Part of a small language model's weights: 4357 steps.
Each number is 50 + 15 x the weight over its row's rms, rounded and kept within 0 to 99. Layers, rows and columns count from 0. The size before them is the row's rms in percent of the matrix's.

# layer 9 attention value, 512x512, rms 0.0385, rows 496-511, columns 384-511
127:59 55 66 40 53 45 83 67 87 41 46 36 56 30 43 65 60 37 40 21 59 35 50 25 67 43 73 24 58 48 29 33 33 66 54 38 53 50 53 38 47 56 58 33 51 51 76 38 69 66 31 40 78 34 73 54 26 47 73 71 37 70 72 60 54 66 38 59 59 32 59 39 70 79 26 59 54 47 45 74 32 78 42 52 78 59 67 45 25 45 47 56 53 13 53 26 60 39 70 41 68 33 25 44 59 62 53 56 34 61 42 32 60 33 38 60 50 57 34 59 55 32 55 47 27 73 27 35
126:79 50 75 43 17 45 40 34 26 47 65 59 86 30 29 46 56 76 50 50 38 35 44 46 42 43 41 43 31 33 71 34 48 67 32 58 64 45 52 38 15 60 36 45 57 59 53 61 37 41 52 68 34 47 61 39 52 50 53 94 48 63 45 45 49 64 56 36 46 58 30 55 50 32 69 79 25 35 53 47 43 70 58 54 61 35 64 58 31 64 57 62 29 35 66 57 28 35 21 47 48 51 39 46 67 89 44 42 64 54 55 51 49 32 44 58 38 52 64 39 70 60 45 42 65 33 51 62
128:59 40 38 57 61 54 62 24 69 37 40 34 52 38 70 45 36 30 80 64 25 37 69 74 62 46 27 60 51 60 49 37 56 78 45 49 59 60 44 34 55 53 45 53 63 55 50 60 66 54 50 53 57 54 69 46 63 43 33 39 12 54 51 67 43 36 61 54 51 24 22 24 51 93 60 61 59 48 75 38 47 69 41 38 66 79 31 55 02 63 51 62 77 60 66 35 62 62 50 45 68 37 44 33 76 49 71 34 40 31 65 72 53 49 54 66 60 49 67 37 41 36 40 41 34 22 32 52
124:48 50 47 29 60 78 49 33 59 48 38 77 39 70 42 46 60 40 52 33 27 60 24 41 54 52 53 67 47 59 49 53 45 64 60 49 51 49 63 41 43 36 55 45 50 64 74 51 64 37 72 40 69 56 27 64 41 27 39 50 37 40 64 39 44 59 64 50 63 36 53 59 35 37 78 52 34 44 33 38 58 35 62 33 36 54 30 36 72 58 48 62 78 22 81 41 76 38 59 60 53 66 58 67 35 56 14 60 68 46 49 61 67 64 49 44 73 30 20 43 58 53 53 61 41 47 68 84
129:15 49 54 25 60 28 14 47 45 46 41 69 94 59 41 59 51 49 33 61 26 59 51 34 32 68 55 63 75 48 71 47 84 25 58 69 47 63 73 02 46 62 60 47 45 53 24 75 48 47 38 62 61 80 49 87 19 55 46 41 44 68 72 38 60 51 44 68 38 34 56 61 42 46 42 57 68 32 68 77 51 47 56 50 79 57 66 64 63 45 63 20 53 33 73 72 41 60 27 55 72 48 39 40 63 46 41 36 69 51 55 56 25 37 69 54 45 54 52 56 61 49 39 32 51 31 50 47
122:73 35 60 37 30 52 66 83 58 51 62 48 46 40 22 57 51 53 51 54 57 25 42 55 62 42 50 79 51 78 66 65 35 35 69 45 74 52 27 27 65 73 34 45 40 44 37 40 43 59 17 45 42 52 46 53 48 55 62 52 62 60 61 48 45 51 49 40 48 48 31 43 32 58 53 49 62 27 40 77 49 56 39 61 26 53 48 60 38 86 52 53 24 33 48 31 70 42 64 58 39 00 51 51 34 51 71 58 29 44 54 50 53 32 57 58 51 63 66 63 65 27 48 39 37 61 49 36
127:67 65 50 56 29 71 31 74 36 60 56 60 30 31 28 59 58 38 62 30 84 78 44 46 56 27 28 58 65 69 56 60 38 26 39 61 64 68 63 67 58 78 54 76 36 52 50 42 45 37 47 37 65 47 16 59 66 30 36 61 53 29 67 45 63 48 67 44 46 55 67 58 29 46 37 60 43 56 52 62 55 64 44 34 53 43 38 38 40 20 49 70 53 49 49 91 46 50 54 49 45 52 45 41 51 45 49 35 18 57 48 55 57 20 63 51 30 48 72 21 43 45 34 54 59 42 41 62
124:54 62 83 33 77 48 73 23 74 35 50 60 52 21 32 88 50 27 76 49 42 34 69 48 73 36 53 38 51 37 44 34 48 43 67 17 71 52 18 51 73 46 54 54 42 61 36 65 55 29 72 55 38 41 32 67 53 50 53 44 64 60 44 47 60 28 44 40 27 49 35 35 65 46 47 66 31 38 33 35 49 79 74 58 54 56 37 53 38 17 37 51 92 39 61 55 59 60 66 63 50 62 46 55 54 61 45 33 44 78 66 65 44 34 22 43 41 33 50 33 66 70 17 56 60 48 64 37
130:51 54 62 32 39 40 31 85 67 78 20 50 51 40 61 53 50 37 30 52 51 45 50 61 39 38 48 38 57 46 54 34 44 62 28 61 43 58 49 63 26 70 56 76 55 47 33 63 33 65 52 39 49 13 45 39 42 42 75 60 50 33 56 78 64 53 59 21 54 55 38 49 57 46 42 29 64 27 57 57 57 52 63 44 56 31 41 52 42 64 31 49 49 67 49 18 78 45 60 44 49 41 58 42 56 79 67 23 42 35 31 40 66 70 68 39 70 32 57 60 77 50 55 99 54 67 34 53
128:20 47 41 44 24 51 51 53 38 54 22 36 24 60 50 50 44 73 45 52 34 39 41 47 34 48 52 58 60 48 42 50 55 75 62 48 36 60 57 74 43 54 39 62 45 73 89 42 67 49 61 59 88 41 62 21 24 42 64 50 65 42 67 48 49 51 72 58 76 61 41 43 44 51 35 44 47 61 50 75 77 57 54 50 32 47 32 63 62 28 58 49 35 53 42 37 53 44 72 64 40 79 34 35 29 52 52 45 31 61 52 41 57 44 39 64 53 62 81 28 66 43 43 38 58 52 58 47
125:27 42 50 56 66 56 44 68 33 30 51 57 29 47 26 57 64 26 78 49 20 42 66 73 39 44 66 53 15 76 63 24 45 63 79 29 37 59 45 58 59 36 60 82 61 32 54 57 45 59 63 37 57 48 48 45 65 26 72 51 47 66 43 25 46 56 45 57 53 61 38 64 30 53 51 42 68 48 48 48 46 55 40 58 46 60 34 70 20 56 41 57 26 50 51 48 63 86 66 64 46 64 17 50 47 54 53 70 65 51 32 33 49 54 15 53 70 47 58 29 56 42 48 42 51 59 60 58
127:02 72 67 48 64 54 43 47 63 44 75 57 42 53 66 53 55 73 64 46 47 82 38 35 46 32 62 40 70 61 71 29 71 32 47 51 51 20 72 42 61 58 55 47 44 58 68 48 57 57 52 55 32 36 54 31 26 61 50 74 70 46 53 36 75 52 39 47 15 55 61 55 26 36 83 69 34 27 74 60 60 57 47 32 64 61 38 79 42 37 29 57 47 56 71 24 46 55 47 62 13 65 22 35 54 48 35 47 58 35 54 42 42 46 14 54 35 75 50 63 40 51 71 49 62 57 45 36
127:54 34 37 53 55 43 44 42 46 54 33 38 40 60 49 39 34 60 64 58 37 26 35 53 39 44 25 76 61 44 62 22 77 52 79 35 73 42 58 26 68 41 53 33 40 64 50 25 68 49 63 35 51 41 69 49 44 52 60 40 19 64 49 49 31 40 69 61 54 59 25 72 36 09 77 59 62 66 48 33 53 27 50 51 46 61 51 38 36 37 49 71 53 55 59 57 53 59 41 77 54 64 51 67 29 74 43 47 43 48 30 58 57 71 73 41 23 87 51 59 48 38 51 37 74 63 51 47
126:32 62 47 41 44 68 51 54 40 42 38 66 57 45 24 58 59 64 29 39 46 38 37 56 63 37 53 26 39 46 37 67 42 51 63 19 74 56 40 46 54 48 31 49 56 42 34 71 47 17 31 30 61 51 55 25 57 21 63 49 47 50 31 36 64 55 56 49 55 71 30 54 54 56 43 26 55 66 25 50 29 58 35 57 55 32 52 64 54 33 43 55 58 47 54 77 16 80 54 49 38 32 37 45 52 66 40 57 48 64 88 44 62 42 87 56 77 55 48 79 64 65 48 38 42 67 37 55
125:70 18 52 32 59 51 51 82 59 39 77 69 24 52 59 53 65 73 37 29 18 38 66 56 44 57 35 39 49 44 45 72 25 43 56 72 82 44 66 52 40 56 65 18 24 43 59 62 59 42 51 49 42 51 45 47 67 69 45 41 75 60 25 61 48 48 73 20 47 54 65 31 73 38 60 36 53 36 53 59 40 48 72 76 52 61 73 46 62 75 59 41 74 54 40 29 55 70 62 43 65 30 45 20 52 55 56 57 50 41 39 45 56 28 38 41 39 62 60 74 38 45 85 45 23 61 40 22
131:87 69 54 41 54 65 51 43 47 16 76 12 53 51 45 61 46 53 46 08 27 81 58 48 70 57 50 63 48 56 41 41 73 55 33 51 72 47 63 28 66 35 46 47 47 45 70 38 41 63 59 62 49 54 44 11 40 28 57 43 44 48 51 48 71 47 73 43 67 31 72 09 53 54 44 44 73 29 50 57 41 53 60 68 34 55 56 50 36 36 46 42 35 44 48 38 46 69 44 43 57 52 45 41 59 42 58 62 53 39 69 26 67 45 52 55 54 52 52 32 56 52 44 51 56 28 36 46
# layer 9 attention output (transposed), 512x512, rms 0.0498, rows 496-511, columns 384-511
125:29 48 66 44 47 41 58 40 63 58 53 38 57 57 36 37 22 41 52 47 73 42 34 37 33 45 72 24 39 52 57 54 36 50 44 48 38 21 74 48 45 57 55 44 39 68 39 40 83 88 44 32 51 53 54 43 44 34 46 67 48 48 71 57 44 61 50 59 53 42 21 46 73 51 49 32 59 64 51 26 35 50 70 83 49 81 73 72 61 34 25 63 42 51 35 36 45 54 39 46 38 68 43 37 57 42 55 60 36 49 44 48 31 47 55 51 52 85 55 54 48 52 78 13 52 39 66 42
128:91 35 69 41 41 61 25 52 44 57 78 32 49 04 49 28 64 55 65 59 47 48 80 39 35 49 46 53 43 36 60 35 47 54 41 39 48 54 51 59 45 38 18 54 44 74 59 46 64 52 60 61 33 51 75 34 49 43 44 82 49 43 66 68 50 55 58 65 46 73 33 43 71 29 70 57 54 40 48 61 59 44 57 41 49 49 46 56 28 28 48 36 33 57 83 69 29 31 51 53 80 55 44 46 68 59 22 20 51 44 39 31 47 38 58 37 39 47 61 63 51 71 54 30 38 53 47 56
125:47 66 70 57 50 48 30 48 84 20 32 35 46 32 64 56 31 33 45 59 49 34 59 50 44 43 53 43 47 47 27 48 73 79 58 68 45 35 29 48 58 53 56 24 50 79 21 63 58 51 52 56 82 76 76 42 36 52 27 41 29 46 71 56 36 58 66 50 66 49 56 50 61 63 63 57 46 63 74 24 51 59 44 34 66 39 20 51 46 53 36 52 50 45 55 37 55 73 46 49 76 31 49 43 40 61 38 32 54 61 72 37 76 25 56 56 49 63 66 48 47 33 23 53 14 36 39 66
128:47 45 34 52 61 59 31 31 67 51 60 52 27 55 40 45 47 30 51 37 44 48 19 27 62 40 62 48 31 46 73 71 46 31 46 45 66 52 49 21 68 63 62 99 49 56 40 47 45 68 77 43 86 64 54 50 67 43 37 38 50 75 48 48 36 57 54 48 56 31 52 34 28 66 27 50 34 67 49 62 45 41 78 36 44 48 48 76 44 29 58 53 67 55 64 64 53 25 57 38 54 64 62 47 93 54 49 75 60 62 63 39 72 81 71 47 53 46 15 37 63 50 29 24 53 44 56 49
128:49 35 43 48 84 22 50 36 44 36 68 50 82 61 67 42 49 62 64 47 33 50 64 74 56 33 39 75 61 30 61 48 71 43 67 61 57 50 46 44 82 63 37 44 19 57 47 48 12 58 37 56 94 89 60 57 32 39 56 57 20 59 47 35 68 37 36 46 68 65 53 86 55 47 41 55 56 27 47 55 55 48 56 38 43 68 69 78 28 65 41 65 61 51 38 52 49 60 32 39 70 34 59 72 63 45 68 48 61 22 34 42 27 34 66 48 71 85 36 41 56 55 45 32 38 62 68 67
121:56 37 70 44 60 64 27 37 55 63 30 58 55 18 29 56 53 47 38 59 61 41 49 60 31 51 78 67 36 54 57 55 83 48 44 33 62 59 55 26 51 46 45 59 34 73 62 47 34 44 42 49 30 33 53 71 41 64 64 53 39 47 40 52 40 38 34 67 45 48 36 44 65 48 29 42 61 30 55 48 19 65 76 47 49 52 61 54 56 65 57 62 60 48 34 41 50 46 79 29 29 41 45 46 31 48 70 85 63 73 61 27 34 41 50 59 44 26 51 49 69 21 39 62 66 47 62 55
128:36 56 33 64 41 78 60 78 61 42 51 65 47 54 46 61 51 39 47 63 63 67 49 47 36 13 54 69 44 58 62 34 45 29 53 65 46 48 50 52 45 40 42 81 63 58 43 60 39 51 54 40 61 80 20 55 52 14 46 33 64 65 52 45 34 46 55 31 50 45 47 47 51 77 39 62 57 48 62 56 87 43 47 39 27 39 62 40 55 50 22 45 45 66 68 79 39 53 61 80 82 35 75 54 42 58 35 55 24 61 40 31 48 24 41 65 71 76 56 53 49 56 45 63 84 58 47 57
126:75 52 54 52 79 63 70 43 67 75 24 54 50 44 39 84 45 36 48 14 57 34 43 52 52 38 56 53 61 26 29 38 43 34 36 42 70 42 49 88 57 57 43 38 41 51 47 24 52 47 58 42 49 77 38 83 36 62 57 61 69 23 34 38 50 71 52 55 37 57 43 50 45 33 53 55 38 59 54 38 40 51 65 28 43 58 53 37 52 35 48 44 63 63 57 46 26 42 57 34 35 71 82 58 53 50 54 45 56 54 69 50 37 43 34 52 57 31 31 41 43 54 57 62 45 61 54 46
128:36 42 41 63 60 85 58 74 56 73 64 62 37 78 52 69 40 55 30 25 49 41 58 61 27 36 46 35 35 32 25 37 51 69 40 59 45 15 43 26 41 42 53 70 41 50 65 39 43 55 41 32 56 35 63 57 42 39 29 70 57 59 41 89 46 61 30 50 64 52 24 61 78 79 70 56 48 60 62 50 56 68 65 59 47 39 44 58 44 72 61 51 69 61 39 29 62 48 66 59 52 30 46 50 54 41 61 57 46 38 48 52 51 48 88 12 49 33 57 35 59 41 49 53 42 65 26 35
128:41 48 62 64 67 47 42 65 32 51 47 64 42 83 42 66 48 80 32 55 37 38 39 46 73 35 50 42 42 37 46 24 78 62 36 40 53 40 62 63 18 42 67 55 62 70 65 46 78 47 49 61 74 46 60 53 37 72 66 49 76 37 59 65 77 63 42 50 63 47 34 52 37 40 32 67 43 56 45 59 49 39 56 50 46 38 43 41 66 48 44 24 28 35 27 11 44 23 85 57 40 58 61 40 21 75 76 57 47 63 53 56 50 32 55 34 51 44 68 64 59 38 48 65 49 37 22 34
123:35 75 57 46 76 54 40 53 61 45 37 60 38 44 52 27 77 67 45 16 55 50 40 58 14 31 56 53 31 76 28 36 44 35 67 57 42 36 56 63 79 62 43 46 36 65 50 52 55 54 34 43 55 58 66 57 65 50 65 25 80 74 36 55 47 63 72 35 48 66 53 51 54 43 52 72 75 15 67 37 73 52 55 37 64 45 59 63 20 33 42 73 39 47 51 36 69 35 77 46 39 54 45 49 50 33 47 48 66 61 19 64 64 72 12 42 66 51 55 44 62 51 36 56 72 65 38 53
126:42 61 39 53 39 76 11 53 53 34 35 48 49 26 50 18 72 52 39 37 41 62 49 23 74 47 55 61 55 62 55 35 69 67 77 38 56 00 57 50 52 62 50 54 43 65 71 58 42 49 43 57 51 44 36 46 47 59 42 51 37 50 52 48 54 67 42 44 70 39 47 59 45 39 48 64 38 50 64 41 52 53 59 51 63 64 55 32 46 46 53 78 37 27 73 47 51 52 52 58 57 40 30 13 41 59 22 53 82 31 51 53 60 37 41 38 36 58 38 58 33 64 58 45 73 67 53 71
124:52 60 49 46 53 41 46 49 49 57 74 48 60 55 45 43 50 42 78 43 26 34 52 26 47 60 50 47 49 36 68 56 76 47 45 47 46 60 66 33 76 53 69 14 47 67 40 50 73 48 37 49 43 68 50 72 46 73 30 51 37 46 51 53 40 34 26 30 67 55 55 61 48 40 48 42 69 38 91 60 56 55 51 35 37 51 56 42 52 59 82 33 42 54 69 60 57 48 25 37 33 50 67 52 45 64 34 39 32 51 07 28 33 70 67 45 44 64 53 76 83 35 41 31 50 50 43 54
127:40 75 45 47 61 46 52 27 46 50 44 52 11 55 49 21 55 43 50 36 71 24 58 46 46 28 29 42 39 42 46 59 53 53 70 52 48 62 48 54 52 66 38 52 60 46 61 53 48 27 64 37 42 14 42 39 57 56 86 72 55 47 51 55 87 39 46 44 25 65 39 66 64 85 33 53 59 53 41 54 46 59 50 62 52 17 45 66 66 59 58 49 53 58 50 73 66 80 49 53 14 50 43 81 33 80 47 66 16 33 33 58 87 40 95 54 46 79 34 24 60 66 54 56 62 50 28 33
124:47 34 45 63 48 68 68 58 49 56 60 39 59 50 38 47 49 63 40 48 29 55 32 40 65 50 34 40 43 26 40 55 45 69 54 69 54 46 68 55 57 70 48 32 62 48 36 50 39 49 29 37 33 59 47 64 61 30 50 57 58 39 42 54 42 60 50 34 52 32 84 17 46 26 59 63 49 26 45 86 51 54 57 45 48 33 32 68 45 79 57 85 57 59 46 31 48 49 45 49 69 53 39 09 72 49 43 69 20 50 68 60 44 42 51 45 38 65 64 86 57 44 54 27 44 66 59 39
128:53 66 53 27 46 55 57 45 32 32 25 51 61 45 56 16 56 32 49 32 36 51 47 33 67 61 50 43 43 56 38 38 54 41 81 45 40 59 81 44 64 40 38 45 47 57 53 38 46 73 49 40 58 51 50 44 53 38 34 44 35 66 55 46 50 28 59 34 54 56 65 72 56 34 74 63 66 40 52 91 59 40 53 50 10 65 46 41 29 54 39 58 44 37 41 17 33 43 56 36 47 49 70 56 70 21 68 67 54 37 67 29 67 33 26 52 52 58 34 61 90 25 65 51 64 26 43 35
# layer 9 MLP gate, 1344x512, rms 0.0393, rows 0-7, columns 384-511
097:38 39 57 59 29 81 53 74 61 14 49 39 47 34 45 54 23 61 51 69 67 93 44 41 34 60 47 43 59 94 68 34 60 56 60 51 50 46 32 58 53 39 72 29 41 59 27 27 71 57 35 54 64 18 33 38 47 58 23 57 67 61 24 46 41 54 68 56 51 86 42 72 18 73 51 52 24 54 75 49 32 48 46 59 49 47 14 36 31 31 52 37 67 25 32 51 52 49 82 69 77 64 46 28 71 40 60 62 71 69 43 35 56 46 48 24 51 59 67 60 54 52 60 64 59 43 48 52
096:53 29 44 54 39 59 60 38 51 53 53 73 74 57 43 45 25 46 44 13 31 29 35 57 60 65 47 69 55 48 41 49 60 61 58 64 76 71 43 42 25 57 56 52 45 36 50 46 68 74 25 40 19 32 41 61 22 33 26 39 46 51 32 50 41 51 71 56 50 78 62 64 53 38 56 57 65 58 42 58 55 46 58 23 66 61 39 32 62 65 48 41 75 34 64 38 44 56 64 48 44 69 32 39 68 48 51 35 87 57 57 38 10 58 51 61 75 43 67 42 67 61 66 23 42 33 34 28
101:45 44 66 55 84 44 79 21 62 33 62 44 30 30 31 62 32 31 32 60 54 66 29 48 33 33 40 40 40 31 79 64 45 61 59 69 64 43 57 88 68 78 48 77 49 67 58 49 43 57 38 66 50 67 60 35 73 61 41 56 43 64 53 43 30 14 33 54 51 36 67 58 82 88 53 40 28 33 48 56 68 48 58 52 51 51 38 43 56 70 61 44 64 51 34 31 45 72 51 62 66 55 65 29 68 41 86 32 32 49 41 43 34 42 47 47 46 49 30 53 58 46 29 73 30 32 72 45
099:55 61 61 60 51 59 66 63 54 50 38 39 64 37 55 31 57 71 40 43 46 31 50 58 35 67 59 43 76 57 23 56 40 38 42 16 40 58 76 43 59 54 49 25 59 45 38 27 54 62 50 66 61 40 48 32 26 72 71 53 45 46 53 63 31 45 43 10 35 47 50 59 68 54 58 53 65 51 55 35 79 33 34 62 58 44 29 60 73 54 69 55 46 74 69 69 58 46 74 38 27 67 34 41 59 46 61 34 69 55 59 39 63 47 53 58 32 22 44 48 52 54 63 82 51 43 54 71
099:28 67 36 59 29 68 44 67 44 22 41 19 35 46 59 57 52 63 74 48 23 67 50 63 76 46 56 65 57 18 18 24 25 42 25 50 55 45 61 43 61 14 60 61 47 41 70 53 53 46 26 69 44 50 45 57 55 28 52 31 84 43 74 67 79 59 48 72 52 49 51 68 17 59 73 59 56 72 56 32 68 63 54 43 61 54 44 34 49 48 49 42 59 20 46 52 46 80 69 43 62 99 42 40 44 47 34 38 55 41 60 62 45 58 24 31 59 40 23 37 69 46 55 57 36 73 50 47
100:55 46 43 33 21 67 54 51 38 59 61 41 52 53 47 39 42 19 72 21 49 61 51 48 60 57 55 77 40 37 47 59 51 53 52 36 37 66 61 56 30 51 49 26 49 62 23 44 59 75 44 61 53 39 38 63 72 27 63 92 75 57 35 60 45 55 50 28 62 47 30 35 57 19 54 50 59 61 64 74 63 51 65 45 67 60 71 51 59 51 75 48 73 51 74 19 75 24 52 41 69 53 54 86 33 51 16 79 42 56 80 51 30 05 64 75 41 68 53 50 54 39 69 60 58 45 62 52
094:39 59 52 57 32 44 54 50 55 49 63 47 49 80 58 57 24 39 34 47 25 42 58 43 74 47 21 59 38 51 49 36 47 55 67 49 83 50 49 25 50 74 68 37 44 61 33 61 66 59 48 52 54 49 50 57 30 39 38 76 56 47 46 48 69 53 72 49 54 63 28 22 63 48 30 58 64 55 36 47 28 55 66 32 67 55 51 57 38 40 70 43 33 37 23 41 46 51 39 55 38 60 29 32 39 66 50 63 51 31 42 63 35 63 32 44 50 65 59 50 48 43 45 77 49 63 55 16
095:24 70 62 45 56 37 54 36 47 49 16 42 44 66 41 46 37 61 49 12 56 75 53 56 43 32 37 56 60 38 49 60 78 44 63 80 45 40 52 60 52 34 32 40 76 34 81 38 55 42 81 59 64 66 51 42 50 62 55 53 42 57 54 44 29 50 45 28 54 47 39 49 43 26 42 64 36 26 48 49 49 58 45 42 42 58 60 91 48 45 51 43 38 35 32 55 65 73 48 36 56 61 30 14 77 46 47 27 60 50 46 15 27 65 62 37 72 48 63 57 76 37 47 72 37 62 29 56
# layer 9 MLP up, 1344x512, rms 0.0415, rows 0-7, columns 384-511
096:62 69 85 59 48 40 31 36 49 44 40 30 71 43 54 74 35 18 71 34 41 59 52 28 38 57 73 47 66 54 44 50 67 50 51 48 33 44 34 52 47 45 33 50 33 53 63 65 53 42 18 56 48 55 47 46 38 63 50 57 35 43 23 25 22 55 55 41 81 39 54 43 43 46 67 48 63 66 59 54 33 42 75 37 56 39 34 38 14 50 59 53 50 55 39 56 29 44 72 61 28 46 45 64 82 48 42 62 36 62 24 56 61 06 58 83 84 62 48 62 63 67 56 78 53 50 73 71
097:67 60 77 63 58 64 56 28 46 41 53 36 60 66 61 39 43 41 55 21 65 32 15 37 27 63 50 79 20 46 45 48 63 46 60 73 77 64 44 38 59 46 44 45 70 44 53 46 42 96 40 33 50 29 84 46 75 44 63 25 37 56 35 44 31 48 38 73 64 68 71 50 60 51 43 61 55 56 64 53 54 47 52 41 65 68 47 12 36 55 47 36 61 66 56 55 19 38 75 46 69 81 41 40 49 55 51 39 54 39 77 42 38 76 67 60 69 51 73 47 10 44 61 61 50 71 41 64
103:57 34 32 65 53 27 36 44 64 22 62 74 32 34 46 72 41 54 51 61 58 56 58 38 80 62 49 76 66 56 32 64 41 51 58 36 15 61 37 37 45 24 78 64 60 60 75 51 50 84 61 50 64 60 47 66 49 51 65 52 32 39 38 44 45 60 34 52 66 61 64 62 40 55 25 43 53 51 29 67 62 47 49 60 46 45 52 11 49 39 45 35 38 30 75 67 29 21 99 62 38 28 55 46 50 32 69 54 43 40 46 47 50 42 56 55 52 39 30 88 62 53 67 38 61 42 67 54
101:43 35 51 52 31 77 62 41 52 52 61 41 58 61 17 12 39 23 45 63 72 41 59 48 49 21 76 57 32 61 43 42 35 33 55 70 78 78 56 35 44 74 60 62 51 57 67 34 17 54 57 22 65 35 66 54 46 33 53 52 66 53 45 59 60 49 53 24 53 44 63 44 49 40 51 69 44 42 47 57 34 43 70 30 48 34 39 50 69 42 43 49 64 57 26 55 58 86 64 60 38 61 63 48 61 47 86 42 32 97 56 39 66 58 59 46 30 70 35 39 35 43 69 52 33 52 55 76
097:43 50 60 62 67 32 37 25 64 60 66 48 36 55 47 31 50 37 81 19 38 79 51 77 55 47 51 29 24 67 59 36 47 73 66 76 47 74 71 54 28 68 49 24 63 51 70 56 60 48 46 64 54 43 47 32 45 51 54 56 66 49 70 75 36 26 54 42 43 49 60 30 46 14 38 36 25 39 43 48 49 50 41 67 67 68 52 40 51 52 62 29 67 63 66 21 38 47 37 52 74 36 62 63 44 63 46 48 56 55 32 58 39 31 40 54 52 41 42 65 40 30 21 56 38 65 26 68
100:30 40 44 56 34 37 47 50 59 32 39 56 45 40 58 57 63 39 53 40 54 41 42 21 48 29 72 25 44 55 68 45 59 20 44 45 29 26 58 34 82 76 40 17 54 51 53 57 44 62 43 29 69 58 27 51 39 57 58 78 53 50 52 56 50 25 43 35 50 47 62 46 32 47 45 63 40 35 51 50 36 53 79 55 20 69 52 64 48 24 56 70 65 57 44 49 58 59 46 55 23 63 79 26 06 18 45 45 83 52 49 52 50 60 23 48 41 55 65 28 31 54 82 60 22 61 61 29
098:22 76 65 45 40 34 42 35 57 26 56 42 34 71 48 31 37 62 38 53 52 34 65 54 59 44 58 19 56 74 37 65 31 54 51 32 62 44 71 30 43 44 72 39 57 37 07 62 48 48 53 50 48 49 57 59 49 68 15 73 30 36 36 50 41 17 60 31 27 72 52 48 56 71 48 57 53 34 47 62 48 41 59 53 69 66 61 48 38 46 70 64 54 50 53 57 44 57 42 30 51 86 31 39 65 65 48 41 46 41 56 72 52 44 56 58 46 57 41 60 58 40 16 48 56 58 48 43
096:31 44 30 43 33 85 72 69 57 60 52 49 41 58 64 59 46 29 50 51 55 31 50 66 51 28 44 82 28 79 65 81 38 56 55 37 61 43 43 53 70 32 37 45 31 83 50 33 26 72 42 40 50 41 36 41 75 54 37 36 46 63 46 35 35 36 34 53 50 65 37 46 62 70 33 50 57 41 62 59 57 40 68 67 41 55 61 50 65 55 62 50 64 35 46 40 61 38 33 62 44 22 60 53 48 53 24 48 64 38 53 48 35 44 53 37 43 37 48 37 21 72 48 36 45 59 34 34
# layer 9 MLP down (transposed), 1344x512, rms 0.0237, rows 0-6, columns 384-511
097:56 59 46 45 64 62 54 54 25 25 44 46 46 28 57 52 54 51 44 56 54 65 78 29 43 43 52 52 48 52 35 37 60 63 62 42 57 51 28 49 35 31 48 56 54 44 76 27 46 63 54 30 71 26 49 25 40 80 26 42 55 56 60 45 70 58 43 46 39 59 44 47 35 59 59 70 42 45 36 71 29 54 69 09 55 47 49 56 93 50 62 54 83 54 91 63 30 33 61 60 65 40 61 24 38 49 54 65 76 56 40 50 42 50 46 38 60 54 37 44 42 78 40 68 52 50 29 51
099:38 44 59 58 47 31 44 17 53 55 31 70 40 53 41 24 48 57 48 69 24 30 45 76 38 42 68 36 56 35 47 58 72 58 38 26 24 50 67 52 71 42 55 50 33 24 40 68 42 45 54 74 29 65 65 59 46 41 70 37 45 51 52 10 47 51 49 49 54 55 52 57 21 60 68 33 28 73 47 87 51 43 54 52 62 45 40 48 89 51 45 56 47 44 59 49 62 73 29 62 43 56 51 22 46 27 61 82 58 43 59 67 53 56 39 71 54 36 24 70 33 44 46 41 51 42 41 55
102:54 68 52 52 25 55 28 46 44 57 53 69 56 68 40 45 45 40 56 35 37 76 32 72 37 19 50 64 70 67 43 42 48 54 64 36 54 60 49 48 71 30 51 80 53 48 61 74 51 28 82 56 52 56 48 36 36 39 75 60 39 49 77 79 48 36 50 45 24 37 55 70 62 36 52 58 46 50 48 57 32 60 31 29 65 48 37 31 36 45 47 39 54 45 30 48 49 50 66 40 61 41 47 39 79 34 47 61 54 74 66 35 65 56 43 83 41 81 69 64 78 59 23 53 49 76 36 65
100:54 51 47 60 39 66 26 40 45 58 36 46 21 44 44 65 43 32 40 41 78 65 30 46 44 61 65 23 54 48 71 51 19 69 48 23 71 53 37 55 53 56 36 47 61 75 65 60 42 24 52 42 41 44 36 41 56 44 31 52 68 79 38 28 47 68 38 45 43 34 67 41 47 59 43 26 65 43 56 60 78 52 38 51 32 43 35 68 32 58 47 35 39 24 70 67 31 19 48 28 54 42 52 79 44 52 68 61 52 38 53 24 44 52 66 58 56 54 61 56 49 50 51 63 61 42 83 65
099:61 44 59 46 28 17 62 63 62 60 39 17 51 49 35 77 65 47 41 56 43 65 60 33 52 48 34 70 50 48 33 68 23 77 46 48 46 37 52 33 67 45 43 62 40 35 30 40 42 69 63 55 19 60 60 31 40 45 40 53 52 47 61 81 42 36 41 54 52 63 48 18 48 65 37 41 48 59 77 65 33 71 42 25 56 36 44 54 39 66 37 34 52 46 41 44 74 65 57 22 51 42 62 70 49 46 38 33 72 63 68 65 64 53 64 40 44 39 95 52 53 55 46 40 35 62 26 24
101:47 72 57 52 43 42 42 46 34 68 44 35 46 54 74 45 57 18 49 44 60 43 52 58 49 81 56 76 44 46 85 54 71 62 44 41 72 69 40 60 53 54 28 37 43 49 49 62 18 68 57 46 88 67 67 66 51 38 57 23 54 71 72 82 70 55 55 49 56 38 59 51 69 60 35 61 58 47 46 57 71 46 53 48 73 77 55 42 86 39 38 60 54 40 30 35 50 40 65 34 41 74 43 55 66 38 34 44 47 81 31 55 67 41 49 42 35 52 70 39 36 28 72 67 46 53 53 59
101:46 28 71 41 70 43 60 54 60 39 63 53 47 39 51 60 40 62 40 47 46 70 49 41 45 32 45 47 34 39 22 39 57 84 47 46 74 53 60 61 29 33 38 66 40 50 65 38 53 23 51 47 22 53 82 45 50 57 98 49 31 31 76 55 55 38 63 24 32 41 64 21 52 70 75 55 55 20 54 68 27 69 75 81 41 11 36 60 28 35 41 56 39 41 41 59 41 57 64 53 26 48 30 56 72 45 71 42 40 54 42 79 26 60 66 57 58 39 53 55 39 62 56 49 40 63 55 63